Weights of a small GPT-style language model, trained from scratch on English Wikipedia.
Size: 8 layers, 8 heads of 32, MLP 1024 quick GELU, vocabulary 2048, 6.82M parameters.
Architecture: RMSNorm before each block, rotary positions.
Training: 162M tokens, 10680 steps.
Each number is 128 + 32 x the weight over its row's rms, rounded and kept within 0 to 255. Layers, rows and columns count from 0. The size above them is the row's rms in percent of the matrix's.

# layer 3 attention query, 256x256, rms 0.166, rows 174-194, columns 0-63
size [101  92 106  96 103 101  93 109  90 104  95 106  95 139  92  97  95  92  99  72  86]
[[192  83  89 121 140  96 123 145 144 125 118 125 131 100 125 136 141 146 139 149 134 178 115 136 193  89  95 119 176 123 114  90 124 114  87  76 106 180 118 150 165 136 112  97 178  94  99  60 122 117 140  89  57 123 153 114 121 115 154 200  86 213 198 133]
 [139 153 162 129 119 169 120  90 102 123 106 132 140 107 153 114 102 106 166 132  81  87 134 114 155 113 116  91  57 201 139 154 127  77 131 115 116  99 137 149 143 118 132 132 127 177  97 125 110 126 156  60 168  79  84 126 151 163 114  84 108  99 115 195]
 [142 101 134 210 141 170 116 128 141 115 103 185 112 172 138  98 146 190 127 107 147 127  52 130 121 148 151 116 119 107 202 146 119 142 143 118 130 137  95 182  91 189 106 131 132 146 129 140 166 122  99 145 123 114  81 106 131 168 149  47 156 138 100 166]
 [177 114  98 115  68 132 148  70 116  90 154 114 132 106  97 182 136 147  76 174  96 168 125 161 167 119 143 108 131  81 156  75 189 169 141 120 121 127  97  81  83  91 145 132 138 152 146 180 128  48 114  70 143  97 116 155 137  62 130  95 131  82 127  77]
 [154 156  52 133 123  68  77 119  56 143 170 152  96 105 142 142 149 156  82 167 144 155 136 140 142 103  73 137  97 128 126 142 116  68 133 138  99 100 133 169 125 161  79 117  89 165  65 101 130  93 140  83 143 132 118 116 122  80 152 150  79 108 104 109]
 [177 167  93  54 108 118 139 121  96 126 157 129 199 134 111 146 145  73 166 123 109 152 197 165 105 140  88 153 102 119 128 110 107 198 159 125 158 172 116 138 156 118  88 184 105 181 125 111 115 153 104 174 131  42 134  98 134  38  98 162 124 139 104 131]
 [117 126  76 153 101 150 124 121 122 134 182 205  88 123 173 149 163 136 141 130  73 148 150 162 139 139 146 148 143 123 161 207 138 118 194  83 121 119  91 159  93 186 138  89  93  96  95 112 182  64 121  56  88 148  86  92 136 121 110 135  83 101 105 133]
 [109 106 144 143 154 163 136 158 123 133 108 112  98 153  85  90 144 128 156  81 144 108 109  87 142 120 147 114 153 165 185 132 165 108  71 158 165 105  70 112 110 108 117 108 131 106 155 175 129 158 134 117 180 138 170 129 176 221  92  88  95 166 132 139]
 [114  84  94 159 154  52  84 157 129 176 112  80 124 128 155 139 121  67 139 106 153  94 133 131 124 173 153 153 130 118 121 173 105 160 155 117 132 165 111 131 140 127 103 154 141 135  64 112 182 104 108 138  38  87 149 136 105  69 119 138 144 170 162 125]
 [209 160 154 117 185  99 107 101 131 120 129 119 173 145 124 101 113 139  98 144  85 146 133 163 160 140 144 158 141 125 163 164 102  99 101 160 162  69 104 166 172 163 107  74 110 154  81 153 181  88 151 169 152 126 134 119 181  39  92 202 167 118 123 146]
 [ 81 175 127 182  85  73 112 132 117 131 152 212  90 169 127 123 111 121 110  83 129 115  95  97 107  95 147 150  82 128 135 122 168  99 103 185 143  95 214 129 141 152 126 101  98  94  87 152  93 139 147 152 108 143 151 164 170  97 142  94 124 100  80  93]
 [121 196 112 144 167 127 122 143  90 134 132 169 107 111 155 151 143 185 164 137  54 186 144 125 138  82 139  82  70 130 127 130  92  91 108 167 117 143 132 164 117 119 155 102 146  98 191 113 134  80 188 106 143 175 162 149 119  92 141  67 138  89 107 118]
 [115  87 173  94 136  98 149 110 210 109 189 125 111 115 172 183 139 139 124 109  77 102  73 149 145 149 147 157 176 107 141 144 161 109 146 133 128  60 125 123  98 139 105 107  86 122 100 121 106 133 142 169 103 152  88 175  96  80 124 137 156 145 196 147]
 [133 169 141 144 114 118 149 107 132 134 105 103 100 168 114  89  98 118 116 103 123 163 100 130 135 103  71  97 145 161 117 123 122  92  93 147  90 181 164 143 139 147 178 132 191 137  95 132 148 136 137  92 130  77 189  84 101 111 170 139 189 130 176 139]
 [ 57 155 117  80 135 103 139 144 162  99 113 183 136 155 137 137  85  50 151 184 111 130 102  86 113 152 102 146  99 143 122 124 136  70 119  94  66 114 108 120 123 137  95 123  91 114 125  98 184 173 106 151 156  59  65 155 128 122 113  98 149 132  68 190]
 [129 104  65  91 132 170 119 147 142 152 114 104 105 167 159  96  87  94 120 114 100 126 134 115 125 118  83 146 112  74  63 141 138  97 151  81  86 133 137  71 163 136 128 126 159 165 156 107 166 103 135 125 127 160 150 113 189 135  71 203 148 106 172 134]
 [173 122 180 153  85 126 149  61 129 115  82  91  90 119  94 107 134 162 143 102 178 123 131 118 109 161 171 157 123 225  74 107 146 129 113 155 131 119  99  62 140 128 110 175  94  93 104 146 128 126 175 113  78 138  87 147 126 139 148 105 142  91  58  96]
 [131 121 132 125 169 139 154 111 155  94 117  67 115  92 101 129  94  84 126 100 143 140 136 160 103 110 132 163 147 120 161 180 151 104 120 111  87 126 133  98 146  91 125 143 163 160  80 119 111 141 109  90  77 141 110 126  89 158 132 147 164 119 133 151]
 [147 136 133 138 145 125 107 133 145 160 168 156 138 158  99 100 140 123 182 179 111 210 141 157 104  96 175 112 137 166 156  74 144  90 125  95  55  93  88 194 101 136 183 136 127  65  74 158  63  94 124 110 127 103  92 121 124 100 129  80 162 113  81 111]
 [156 142 142 147 100 143 157 131 163 137 148 107 156  77 185 161  83 135  74 148 120 102  74 119 193 144 106 150 102  97 104 169 105 149 159 182 156 147 179  64  84 149 127 161  55 154 147 137 255 115 138 110  83 138 132  76 174 189 107 142  97 143 132 132]
 [163 160  94 119 109 171 140 125 108 122 124  70 162 131 122  97 160 106  82 147 131  85 109 181 137 131 108 119 155  98 153 110 185  93 196 107  97 107 132 176 100 146 151 110 104 166 176 170 163  65 156 186 103  90 110  98 109 141  92 152  96  97 137 128]]
# layer 3 attention key, 256x256, rms 0.158, rows 174-193, columns 0-63
size [104  98 101 101 106 102 102 109 101 105 102 101 102 113 102  95  99  99  95  98]
[[ 94 180 176  94 123  89 105  96 144 132 139 183 141 104  84 111 146 115 154 132  69 156 137 144 112 179 114  76 114 146 143  62  77  99 135 133 125  89 139 203 148 125  72 106 120 167 104 173 126 123 166 156 165 117  81 125  98 110 189 100 141  78 156 110]
 [191  97 154 115 104 116 157  88 123 169  52 140 146 136 181 113 104  81 147 157 151 190 112 134 139 105 107 153 132 114 150 125  82 155 118 121  61 149 115 144  91 194  65  98 203 112 139 147 102 168 146 180  99 167 164 116 159  85 102 132 126  80 120  86]
 [ 93 155 126 116 102 171 147 217  96 133  74  64  79 110 155 102 102 153  74  85 117 120 133 110 102  83 169 118  89  91 120 128 185 146 134 167 104 146 134  89 119 139 120 102 144 102 150  90 121 146 144 124 150 138 103 109 126 113 115  98  43  84 118 168]
 [112 148 120 142 155 173 136 161 199  84 147 123 144 110 184 141 167 131  82 165 117 143 143 109  52 153 136 172 118 107 177 116 150 128 194 247 170 159  72 119 135 131 184 152 139 133  67 134 132 147 149  96 163 152 141 113 181 119 112 125  91  94 129 140]
 [128 167 119 112 149 108  90  84  69 121 132 132  99 106 129 175 120 148 145 160  87 104 120 135 146 162 149 159  75 152 198 223 106 113 189 110 148 122 150 108  53  64  88  83 130 133  75 112 146 135 154 164  86 122 141 120  90  64 143 106 164 113 106 141]
 [165 131 167 166 149 175  64 144 113  69 128 124 187  91 101 113 136 161 173 164  53 111 102 124 150 163 146 128  89  46 157 143 137 103 128 158 113 164 150  83 127 148 108  95 133 123 152  92  77 146 116 123 189 141  99 112 105 106 129 118 134  98 144 151]
 [150 181 160 134 174 160 109 165  87 113 130 111 218 120 111 126 124 139 119 122 102 147 177  56  94 153 108  44 119 155 142 117 105 117 132 133 121 172 117 101  70 139 112 147 165 152 137 174 147 175 121 120 163 154 184 191  79 145 159 125 173 185 164 115]
 [116 115 141 190 139 149 118  99 127 151 165  89 110 105 164 119 103  93 127  85 136 131  88 169 132 120 112  95 150 154 129 123  97 106 155 131 136 174 195 141 123  90 132 157 132 135 139  72  60 150 160 125 152 147 118  98 129  92 120 121 161 137  94 145]
 [143 125 102 166 149 155 143 109 111 109 113 120 104 112 136 122 104 160 213 160 122 155 122 114 145 114 126  81 162 172 172 113  61  85 111  51 115 122 154 180  65 101 100 113 166  69 133 179  83 152 101  81 123 135 139 122 128 120 185 109 115 100 134  85]
 [120 123 164 155 119 154  83 106 161 104  77 153 153  90 164 112 156  90  99 109  82  87 176 176 116 159 128 148 186 148 144 138 149 127  98 111 110 141 103  79 151 119 135 134 116  97  66 103  68 131 142 200 104 116 129 190 136 121  98 124 162  81 170  92]
 [183  78 143 131 139 133 134  93 135  87  81 164  88 119  77 132 113 150 138 121 118 121  56 103 146 115 122  60 165 181  92 103 103 111 113 124 121 172 144 171 118 106 146  81 122 127 127 146 163  95 119 116  84 138 105 139  53 195 156 101 133 162  95 147]
 [114 134 125  41 145 108 124 132 136  84 128 135 153 152 127 114 139 106 111 106 140 142 153 147 144 110 142 146 165  96 157 124 146  71 120  93 137 151 145  93 147 205 131  75  54 142 151 141 106 101  98 159 182  98 189  97  96 112 100 174 170 116 149 128]
 [113 142 120  66 139  96 105 129 137  89 137 160  81 118  95 154 145 171  94  86 148  98 166 157 114 122 119  98 159  96 133  81  72  89 135 124  78 174 106 134 134 169 117 117  91 133 109 132 176 171 194  61 125 198 136 124  97 102 138 205 121 109 142 129]
 [102 106 102 103 151 121 147 146  81  65  81 147 192 158 126 130  88 183 220 100 147 146  85 102  98 129 155 137 197  85  88 180 179 111 108 150  89 122 113 117  96 191  65 103  85 127 159 146 157 158 139 149 167  85  91 155  61 175 114 144 135 198  94 253]
 [ 99 137 102  87 131 173 214 120  64 178 136 109  95 108 130 180 128 147 120 123 121  96 123 122 170 110 133 178  44  95 163 149  82  59 136 131 120 152 129 126 135 161 133 140 130 121 118 133 165  77 105 134 103 115 132  79 150 125 123 101 138  95 145 125]
 [115 135 146 131 123  90 112 147 186 108 134 132  88 159 135 165 105 190 128 158  98 177 119 132 161 134  76 114 106  84 151  89 143 173 145 117 124  66 168  96  99 153 173 118 151 128 222 149 106 119 190  96 113  91 106 134 110 143 164 138 103 109 123 133]
 [ 51 151 167 151 131 122 128 150 165 143  48 131 114  92 141  96 143 145 131 155  80 194  83 133 135 156 111 122 143 135 159  73 105 108 141 120 154  95 118 170 167 149  54 169 183 154 152 100  84 161 131  96 181 129 176  74 193 119 102 126 141 135 143 120]
 [155 183 109 141 151  46 121 179  84  99 149 130 135 133 131 144 157 132  79  99  89 134 147 143  92 146 125 140  99 149 167 108 117 144  63 132 142 177  94 141 161 103 118 142 124 110 189 132 140 163 118 115 135 121 136  95  57 146 131 165 138 128 134 130]
 [107 120 114 136  55 147 143 100 135 146 144  61 181  99 130 170 134 179 146 116 139  66 126  98 180 132  91  86 134 143 100 134 138 135 147  94  94 121 109 141 120 117 116 109 136  94 121 136 141 128 158 147  90 186  63  84 135 150 112 140 107 122 179 113]
 [113 146 134  95 140 112 118 130 105  97 101 106 113 182  97 152 203 135 155  76 122 121 127  90 123 123 146 156 189  94 191 126 162 150 147 125 142 129 152 179  90 158 122 127 152  97 106 183 102 124 164  59 187 156 197  95 124  82 145 108  90 101 100 138]]
# layer 3 attention value, 256x256, rms 0.131, rows 160-191, columns 0-63
size [ 98 101  95  94  95  99  96  95  89  88  93  92  97  92  83  90  93  96  91  90  95  95  94  99  90  98  92  97  97  98  92  88]
[[132  94  74 124 119 148 191  73 150 194 144 146 160 127  97 140  95 144  99 106 101 184 103 155  65  78 138 158 127 130 170  90 136 174 122 171 132 125 124 115  86 105 100 155 143 149  89  86 144 185 134 135 154 133  81 127 158 127  85 140 122  74 131 135]
 [114 119 120 171 103 160 105  86 189  96 149  88  97 114 119 119 114 124 219 136 200  99 188 124 175 122 107 165 131  97  31 147 169 155 201 146 121  73 109 118  98 143 130 149 177 106 110 127 174 115 148 169  99 135 168  60 145 147  93  82 167 168 110 110]
 [137 127 117 107 119 102 153  97 140 149 102 103 140 112  86 167  84 199  74 110 114 115 137 131 128 136 161 115 159 129 118  84 103  86 207  67 123 130 141 222 145 149 115  90 119 205 119 137 111 166 124 118 146 167 129 150 174  98 118 117 141 183 119 150]
 [199 101 132 121 119  50 132 151 122 139 157  84 115 136 136 142 178 128 178 169 121 108  78  65 128 134 129 129 147 139  85 111 179  98 144 106 130  86 156 148 170  92 127 186 190  98 164 100 149 125 118  96  99  98 162 128 166  82 150 103 152 126  65 181]
 [139 100 157 115 131 147  92  81 109 140 130 117 101 154 135 130 124 101 114  92  80 165 101  95 129 119 120 139 170 117 153 151 110 182 112 122 106 109  97 190 122 117 137 105 103  99 132  31 133 103 104 134 152 118 115 125 139  88 181 176 151  74  98 137]
 [139 110 203 132 123 142 101 142 113 161  97  96 136 133 197 103  80 163  84 145 115 185 112 109 129 135 151  90 185 113 164 166  89 146 119 184 151 148 131 106 148 116 155 163 149 128 109  58 169 116  91 132 130  99 151 124 133  64  96 163 121 117  97 161]
 [ 55  66 116 158  81 187 140 150 168 128  96 122 134 129 145 121 129 201 160 142 128  54 114 141 136 121 139  42 168 124 118 141 181 109  66 101 165 148 137 139  76 158 148 105  89 169 187 128 133 145 126 114 127 159 116 129 120 175 158 109 130 170 146 158]
 [108 134 162 174 113  95 104 124 158 162 192  79 139 127 142 135  52 156  90 150  64 170  99 154 121  57  56 122 145 109 130 109 152 149  85  78 123 139 141 121 118 144 126 143 116 103 121 161 110  82 146 162 186 156 161 140 108 119 143 152 111 124 145 113]
 [124 161  86 104 144 145 157 134  87 155 113 128  77  85 164 140 113 182 120 134 215  88  90 113 133  90 150 170  80 168 174 168  63 148 137 143  75 100 111 158  86 149 160 104 136 152 164 130 117 126 117 160 136 169 100  98 104 121  69  72 132 192 118  90]
 [ 66  95 147 175  77  91 117 114 131 156 142  56  92 145 147  51 138 109 135 127 120 105  95 111 122 126  63 121 159 109 117 129 135 156 113 113  68 118 107  77 121 147 136 142 135  40 139 128 123  90 126 172 122 150  84 138 129 145 143 127 147 116 113 149]
 [162  77  87  70 132 111 151 154 150 167 167 100 104 117 147 126 113 183 150  91  94 119 116  96 165 146  90  72 112  73 122  84 140 128  68 123 127 122 115 121 102 128 124 125 178 179 116 156 136 157 133  41 160 105 121  82 139 124 150  68 142 149 144  97]
 [172 137 131 123 169  54 114 127 111 147 117 135  98  64 156 130 124 157 164 178 171 124 110  37 129 160 127  78 118  94 148  95 171 128 109 122 140 109 132 192 123 125 116  94 102 102 132 179 148 125 169 156 110 187 184 114 112 164 120  88 101 107 134 105]
 [123 112 239  90 108  83 125 124 138  83 115 159 149  64 102 117  80 161  79  93 163 102 104  68 117 122 164 118 135  78 164  89  79  68 135 149 189 138 109 161 183 153 108 141  74 114 147 126 106 125 103 136  84 116 126 149  84 137 144 198 100  84 142 151]
 [ 95  94 116 120 167 142 156 187 152 118 141 128 104 125 190 173 132 183  88 122  58 140 175 123 133 124 159 114  78  98 123 160 104 170 130 128  97 171  78  83 189 198 128 164 119  99 118  83 155 116 143 125 133 137 152 145 133  99 168  91 126 120 117 134]
 [139  94 142 101 156 154 158 119  47 109 150 103 162 126  93 116 103  94 138 113 110 130 191 217 100 118  87  94 144 162 145 143  69 135 164 132 137  93 103 126 144 101 155 134  80 119 111 150 139 146 164 120 116 155 185  84  75 163 125 105 125 139 165 149]
 [ 91 162 147 102  97 168 172  72 167  79 105 120 172 141 152 129 116 140 101 131 133  94 149 173 157 116 134  98  85 121 128 117 129  80 143 117 123 145  92 120 109 119 135  91 145 153 140  92 149 134 138 111 173 183 196 141 143 114  81 162 114 123 135 139]
 [152 118 116 105  98 131 121  53 108 123 127 148 101 108  99 127  39 106 101 144 152 128  83 126 136 139 108 132 164 135 150 128  99 140 111 115 121 112 130 115 160 167  86 130  66  85 137  72 140 135  72 152 158 128  66  73 164 138 139 145 124 119 184 147]
 [100 166 140 110  79 176  91 123 171 197  95 107 113 136 104 119  90 163 185 137 105 116 132 161 116  71 139 161 114 126 137 151 167  88 173 135 156 140  96 128 127 111 114 150 123 136 128 137 112 130 131 126 164 155 136 165 144 144 161 175 119  82 166  87]
 [176 188 160  98 145 146 111 119 123  71 143 108  99 124  99 139 149 141 163 119 122 156 116 125  97 171 111 117 115  89 116 109 155 115  98 163 117 145 136 148  68 119 111 106 131  66  85 118 197 111 157 123 147 159  88 110 166 114 127 152 182  81 102 158]
 [135 161 149 125 100 160 100 126 177 143 118 121  96 139 146 125 144 161 145 102  67  99  82 115 122  96 113 131 155 119  91 109 166 138 112 142 104 113 132 190 116 130  84 113 128 121 163  81 130 119 122 117 121 120 172 167 109 120 135 203  85  96 102 141]
 [170 124 115 210  96 116 127 108 138 160 123 144 122 132 140 150 130 102 136 146 192 120 185 136 154 119 153 117 137  63  97 182 126 156 123 142 154 155 140 106 121 105 132 131 138 159 161 105  95 122 131 130 107 169 174 101 144 133  52 113 176 166 141 155]
 [242 123 112 120  87  88 128 128 137  69 173 109 144  99 156 116 133 116  79 155 128 136  88  74 133 109  75 177 138 134 180 128 153 131 140 144 108 173 150 184 156  99 105 108 173  90 133  70 119 109 116 147 147 171 117 106 124  94 119  91 151  78  76 158]
 [134 114 109  87 163 131 133 115 144 154 170 162 108 169 124 125 126  91 128 124 139  88 151 105 105 159  89 180 133  96 178 100 132  92 180 123 143 105  97 175  77 149 145 135 127 110 213 138 112 167 147  93  97 135  77 137 133 162 161 143  42 146 228 105]
 [134 131 152 102 129 148 146 185 108  98 132 112 146 140 156 159 163 146 140 147 116 127 151 159 128 125 157 126 118  92 100 108 139 103 145 151 135  49 162 108 147 128 104 134 139 117  50 171 181 173 134 141 138 123 151 101 154 173  87  97 126 145 131 100]
 [128 105 101 105 106 109 102 131 147 168  96 108 201 133  84 109 114 156  77  80 160 115 156 177  47 139 142 146 165 159 164 125 134 113 176 147 143 125 112  84  79 153 114  84 122 167  74 181 137 127 100  80 164 167 121 135 106 114 141 135 152  90 193 101]
 [127 122 125 117 116 149 127 179 202 115 160  94 180 139 107 128 126 108  49  76 145 124 127 164 112  70 119 143 128 124 122 141 195 140  54 153 135 179  87  83 143 163 157 142 140 150 141 142  79  99 156 114  33 111 143 112 139 156 144  97 148 143 158 101]
 [ 86 101  47 187 141 129 159 128 160 164 128  87 106 134 171 138  97 149 134 161 123 146 124 150  51  98 122  91 123 183  89 165 173 159 130 115  51 160  77 116 135 151 108 182  86 105 163 161  99 105 133  69  69 135 130 117 116 103 132 153 130 133 170 143]
 [126 112  85 139 122 155 164  99 195 182 118 113 134 128 181 130 178 142 111 108  73 128 148 166 130 145 119 100 145 133 149 122 161 121 168 149 149  87 134 174  87 132 167  99 102  93 141 147 135  94 120 155  70 141 120  80  90 152  90 126  86 117 111 121]
 [125 153 149 113 153  81  99 142  88 107 144 133 136 146 126  69 156 121  79  88 201  93 123  78  55 146 138 152  98 135 146 123 105 124 158 110 178 109 138  89  98 118 146 156 159 169 118 186  95 106 137 147 127 140  54 124  79 104 104 149  83 142 128 153]
 [117 121 132 125 148 108 107  89 118 109 105 170 143 179 108 143 163 124 189  69 140 145  79 109 154 199 126 153 152 137  91  99 124 112 113 152 128 109 192 153 137 159 106 102 177 153 162 138 139  83 113 138 110 157  92 150 145 173 138 108 156 132  93  98]
 [106 150 105  97 210 132 102 112 126 114  98  94 180 129  84 116 172 133 186 147 157 131  88 140 130 154 210 210 145 165  57 169 102 163  73 123 114  81 170 151 181 122  97  93 183 130  97 141 186  95  17 147  92 126 131 155 209 126 157  98 164 176 106 129]
 [142  98 162 147 136 111  98 164 124  85  95 145 127 111 169 155  61 115 144 132  46 127 154 175 133 127 100 134  92 136 139  97 115 104 164 120 114 120 154 164  91 137 159 140 168 197 104 188 115 130  81 126 135 105 172 163  61  58 127 180 164 103 134 152]]
# layer 3 attention output (transposed), 256x256, rms 0.13, rows 160-191, columns 0-63
size [ 89  82  84  84  85  85  74  90  80  84  90  83  83  82  78  84  82  83  80  84  83  94  79  88  73  86  82  85  92  87  86  81]
[[ 84 145 180 126  80 127  66 132 124 132 152 124 107 131 169  43 172  68 161 160 130  67 112 128 179 193 123 113 159 118  94 117 126  99 158 104 105 147  97 156 144 135 104  95 115 140 150 115 135  82  90 163 137  88 192 143 107 128 178 169  55 167 124 118]
 [ 92  82  97  66 170 163  88 190 109 137 157 102 136  80 126  85 118 135  78 103 145  27 131 133  89 152 170 119 103 129 171 108  71 145  71 164 163 164 154 140 108 113 125  90  96 192 144 146  81 128  54 120 127 124  79 148 135 121  93 186 125 134 141 114]
 [101 163 111 121 113 134 101  88 159 130 150  94 160 173 120  76  99 106 155  79 143 108 103 126 107 115  50 178 173 108 112 202 101 154 120 132 126 152 112  85 152 151 169 158 186 141 136  89 156 127 141 109  75 120 151 103  89 169 139 123 121 115 137  97]
 [ 76 187 103 143 166  82 139 152 176 110  98 149  90  83 149 110 125 139 121  80 137 130 128 147 125 190 165 112 130  79 191 149  52 112  77 117 151 123  81 109  99 146 129  90 130 113 117 178 139 109 125  93 159 153  82 152 103 102 152 121 132 151 143 114]
 [ 58 111 107 120 126 115 127 149 138  75 127 115 178 131 126  95 171 105 166 141 165 126 106 192  76 152 146 116 114 126 125 135 153  94 106 145 125 153 143  81 133 158 135 179 107  82 126 121 126 102 124 154 148 102  78 117 149 177 126 137 150 147  86 115]
 [ 50 150 139 138 117 156 105 152 180 146 181 150 149 146  80 164 194  76 126 145 110 198 177 121  92 163  83 106 122 143 145 126 105 100 176  65  92  82 141 119  45 150 175 189 147 128 112 163 181 132 109  63  92 158 116 102 143  83 100 113 154 132 154  91]
 [178 124 180 195 171 169 176 103  44 145  89 170 187 101 141 130 118  85 153 181 140  94 102 134 119 143  93 140  91 182 137 113 127 140 151 177  86 133 154 122 150  84 105 116 117 136 159 138  95 171 162 107  94 138 143 114 103 166 117 127 112 122 153 139]
 [159  52 113  81 101 141 120 141 159  95  98 162 126  98 130 153 129 129  80 155  66 104  95 144 147 151 146 115 158 124 111 153 130 145 132 174 153 129 149 163 175 119 126  89 160 136 108  85 140 148 134 137 105  99  70 119 108 158 148 126  93 151 130 162]
 [133  98 125 128 102  76 113 129 185  52 104  67 182  95  87  95 115 158 109 137 133  98 137 159 155 142  94 119 164  61  93 126 137 104 132 151 158 121 124  96 129 139 128 193 135 124 179 149 120 132 182 172 113  96 148 117 116 120 136 160 182 143 157 128]
 [185  96 135 111 157 212  76 146 176 135 140 156 146 150 139 126 156 142 136 100  96 153 178 165 106 175 184 171  68 144 101 121  98 103 214 201 141 124 118 181 131 122 139 217 179 158 132  70 146  67 155 116 153 137  97 114  91 185 115 173  91 137  98 101]
 [ 84 118 121 141 100 151  85 137 119  96  91 166 123 155 105 157  92 177 175 131 139  91 138 175  82  94  56  99 138 135 186 133 137 113 145 105 109 130 177 152 159 151 201 150 111 117 152  59  85 124 132 129 158 191  80 179  87 168 122 113 118 120 147 192]
 [150  85  76  93 146 117 158  85 122  85  95  78 133 145 117 149 126 158 111 111 110  78 131 198 156  99 116 194 103 142 125 211 141  92 118 135 148 157 149 126 109 117 167 126 160 196 158 108 120  97 154  98 156  93 135 159 183 143 157 182  83 181 172 102]
 [118 140  87 125 153 155 117 173 100 126 134  94 103  96 114 141  88 117 130 148 150 127 159 156 169 126  71 136 178 152 151 201 131 131 167  97 133  65 157  69 140 161 122  64 125 171 102 137 132 181 183  84 206 106 122 162 153  58 140 115 139 130 103  63]
 [101 166  73 143 130 148 160 112 112 127 176 113 120 134  94 191 130 130 168 140 162  99 137 138 161 142 174 193 164 123 143 120  81  95 110  91 145  87 174 134 138 143 136  80 150 169  79 145  88 146 111 144 169  97  79 131 126 126 101 133 159 129  84 126]
 [115 143 112 161 136 121 147 145 177 162  76 132 222 130  97 181 152  59 139  69  94  91  97  85 123 132 193 142 135 145  99 139 188 156  47  93 108 149  58 179 123 114  99 134 120 164 187 146  91 175 134 162 125 102  90 151 159  84 105 117 120  94 118 167]
 [175 164 133 158  72 144  92 153 113 169 120 171  86 108 148 138 137 114 156 150 101 193  94 118 138 160  97 142 143 108 115 159 121 156  93 153 157 117 131  54 109 158  98  97 130 120 109 124 109 135  96 158  94 103 136 127 137  97 139 129 159  98 133  91]
 [126  89 102 111  93 134 131 205 157 139 135 137 129  96 116 148 186 160 111 131 182 155 128 134  83 145  83 115 151  71 171 108 115  83 125 141 142  96 153 123 123 148 137  97 194  88 106 151 183 171 139 122 121 123 154 149 120  97 128 168 100 136  80  96]
 [119 140 156 127 139 105 105 129  89  92 176 165 112 114 225 128 151 115 116 129 144 142 104  97 120 176 159 116 134 174 123 122  89 184 107  56 103  59 112 140 159  93 104 133  89 129 104 141 132 157 144 107 102 177 123 129 181  85 145  87  89  85 148 137]
 [169 104 104 146 149 128  95 111 191 203 101 166 157 125 133  95 168  68 113  96  98 127 163 104  88 107 145 186 158  73 105 133 130 142 119 113 107 157 102 117 118 113 133 146 148 102 136 200 117 192  93 120 157 120 158 112  73 175 155 121 154 112 131 105]
 [108 128 172 135 143 188 153 187 132 160 111 115  86  65 109 171 136 117 111 151 170 111 122 102 144 122 123  94 146 107 119 197 109 150 119 135 173 108 148 152 142 129 187 113 104 102  95 170 162 167 139 112 163 131  74  99 140 175 133  45 147  64 101  61]
 [ 79 123 171  82 135  96  96 157 113 102 116 113 161 125 116 120 113 125 137 159  97 119 127 102 165 127 124 149 148 132 107 144 145 118 129 112 122 119 140 114 150 189 114 110 131 146 129  80  99 116 119  95  79  87 108 152 105 140  95 112 125 134  98 129]
 [ 80 134 145 111 116 131 174 149 115 175  99 154 118 166 147 105 152 165 175  75 120 133 138 189  83 130 185 134 179 106 136 167 173 107 114 129 163 115  95 110  78 121 161 176  76 121 109 105  95 168 133 121 149 156 172 161  68 131 118 102 182 146 104 121]
 [126 156  92 191 151 111 116 168 143 121  97  95 149  83 152 114 106 158 103 139  72 115 137 148 172 100 117  81  75 175 139 112 132 102 115  97 156 178 149  95 189  62 120 107 135 154 100 126  90 121 157 209 115 148 146 117 117 139 151 191 140  61  88 194]
 [165 189 103  94  98  91 182  89 151 120 108 172 133 125 105 145 133  89 145 173 133 124 111 105 131 103 107 103 162 143 155  83 127 129  84 147 130 179 146 126 138 135 129 125 106 115 127 149 153  90  67 133  93 132  87 125 115  84 139 163  99 103 127 100]
 [146 135 229 104 104 147 111 149 133  89 124 101 119  82 239 136 124  87 169 213 140 153 146 174 121 116 108 142  87 128 148 109 128 154  64  88  87 136 163  71 142 127  98 125 123 123 156  82 138 125 148 133 167 180 151 107  57 109 113  89 117 116 152 116]
 [ 56 173 131 115 179 140 138 133 136 126 156 148  90 146 150  94 156 114  90  96 161 129 204 145  80 132 124 176  69 130  96 163 132 144 168  81 154 111 177 166  99 203  75 134 121 113  72 144 174 102 107 145 207 131 118 143  89 118  96 202 153 140 111 146]
 [119  75 197 130 138 156 119  87 103 103 152 134 160 160  87 102 191  73 139 117 147 137 151 133 108 145 147  97 128  71 127 176  75 108 132 135 187  89 200 203 159  88 127 108 148 190 105 164 123  88 119 151  93 122  95 141 124 114 181 128 184  82 144 167]
 [114 146 134 109  81  67 122 160  86  53 164 165 146 127  81 106 128  88 135 159 137 112 116 110  96 125  72 117 142  96 126 156 133 137 106 139 105 148 155 126 191 162 108 160 141 179 110  69 133  96 137 163 188 141 130 129  82 132 147 141  97 140 147  96]
 [141  80 121 129 112 148 152 104 137 132 166  45  82 107  95 145  66 197  98 137  45 131 162 159 191 117 193 128 135 100 154 158 135 145 162 166 124 114  63 116 113 148 162 139 120 144 138 137 131 109 153 137 126  66 169 172 136 121 131  78 157  84 175 172]
 [119 136 135 148  75  97 138 115 182 158 199  98 185 132 187 132 157  91 147 158 137 174 212 107 123 115 133  72 109  97 175 164  96 130 111 113 118 162 156 137 167 116 179 157 155  81  93  98 164 154 147  95 130 102 159 114 134 125 135 132 119  96 125 103]
 [ 95 119 122 167  95  91 127 123 132 115 190 123  80 147 156 117 130 140 106 146 137 113 110 128 177 121 130  91  83 108 173 151 140  82 146 112 159 184  94  89 127 124 146  99 100  72 133 108 106 125 119 114  76 141 160 144  52 146 122 137 135 153 162  82]
 [183 156 107 142  71 128 111 137  78 101 134 115 102  87 140 130 128 134  57 163 133 154  95 119  62 157 196 158 115  92 101 126 121 178 111  71 141 126 143 166 147 152 151 142 136  90 124  96 110  98 130 156  83  93  85 130 123 154 107  75 117 216 105 125]]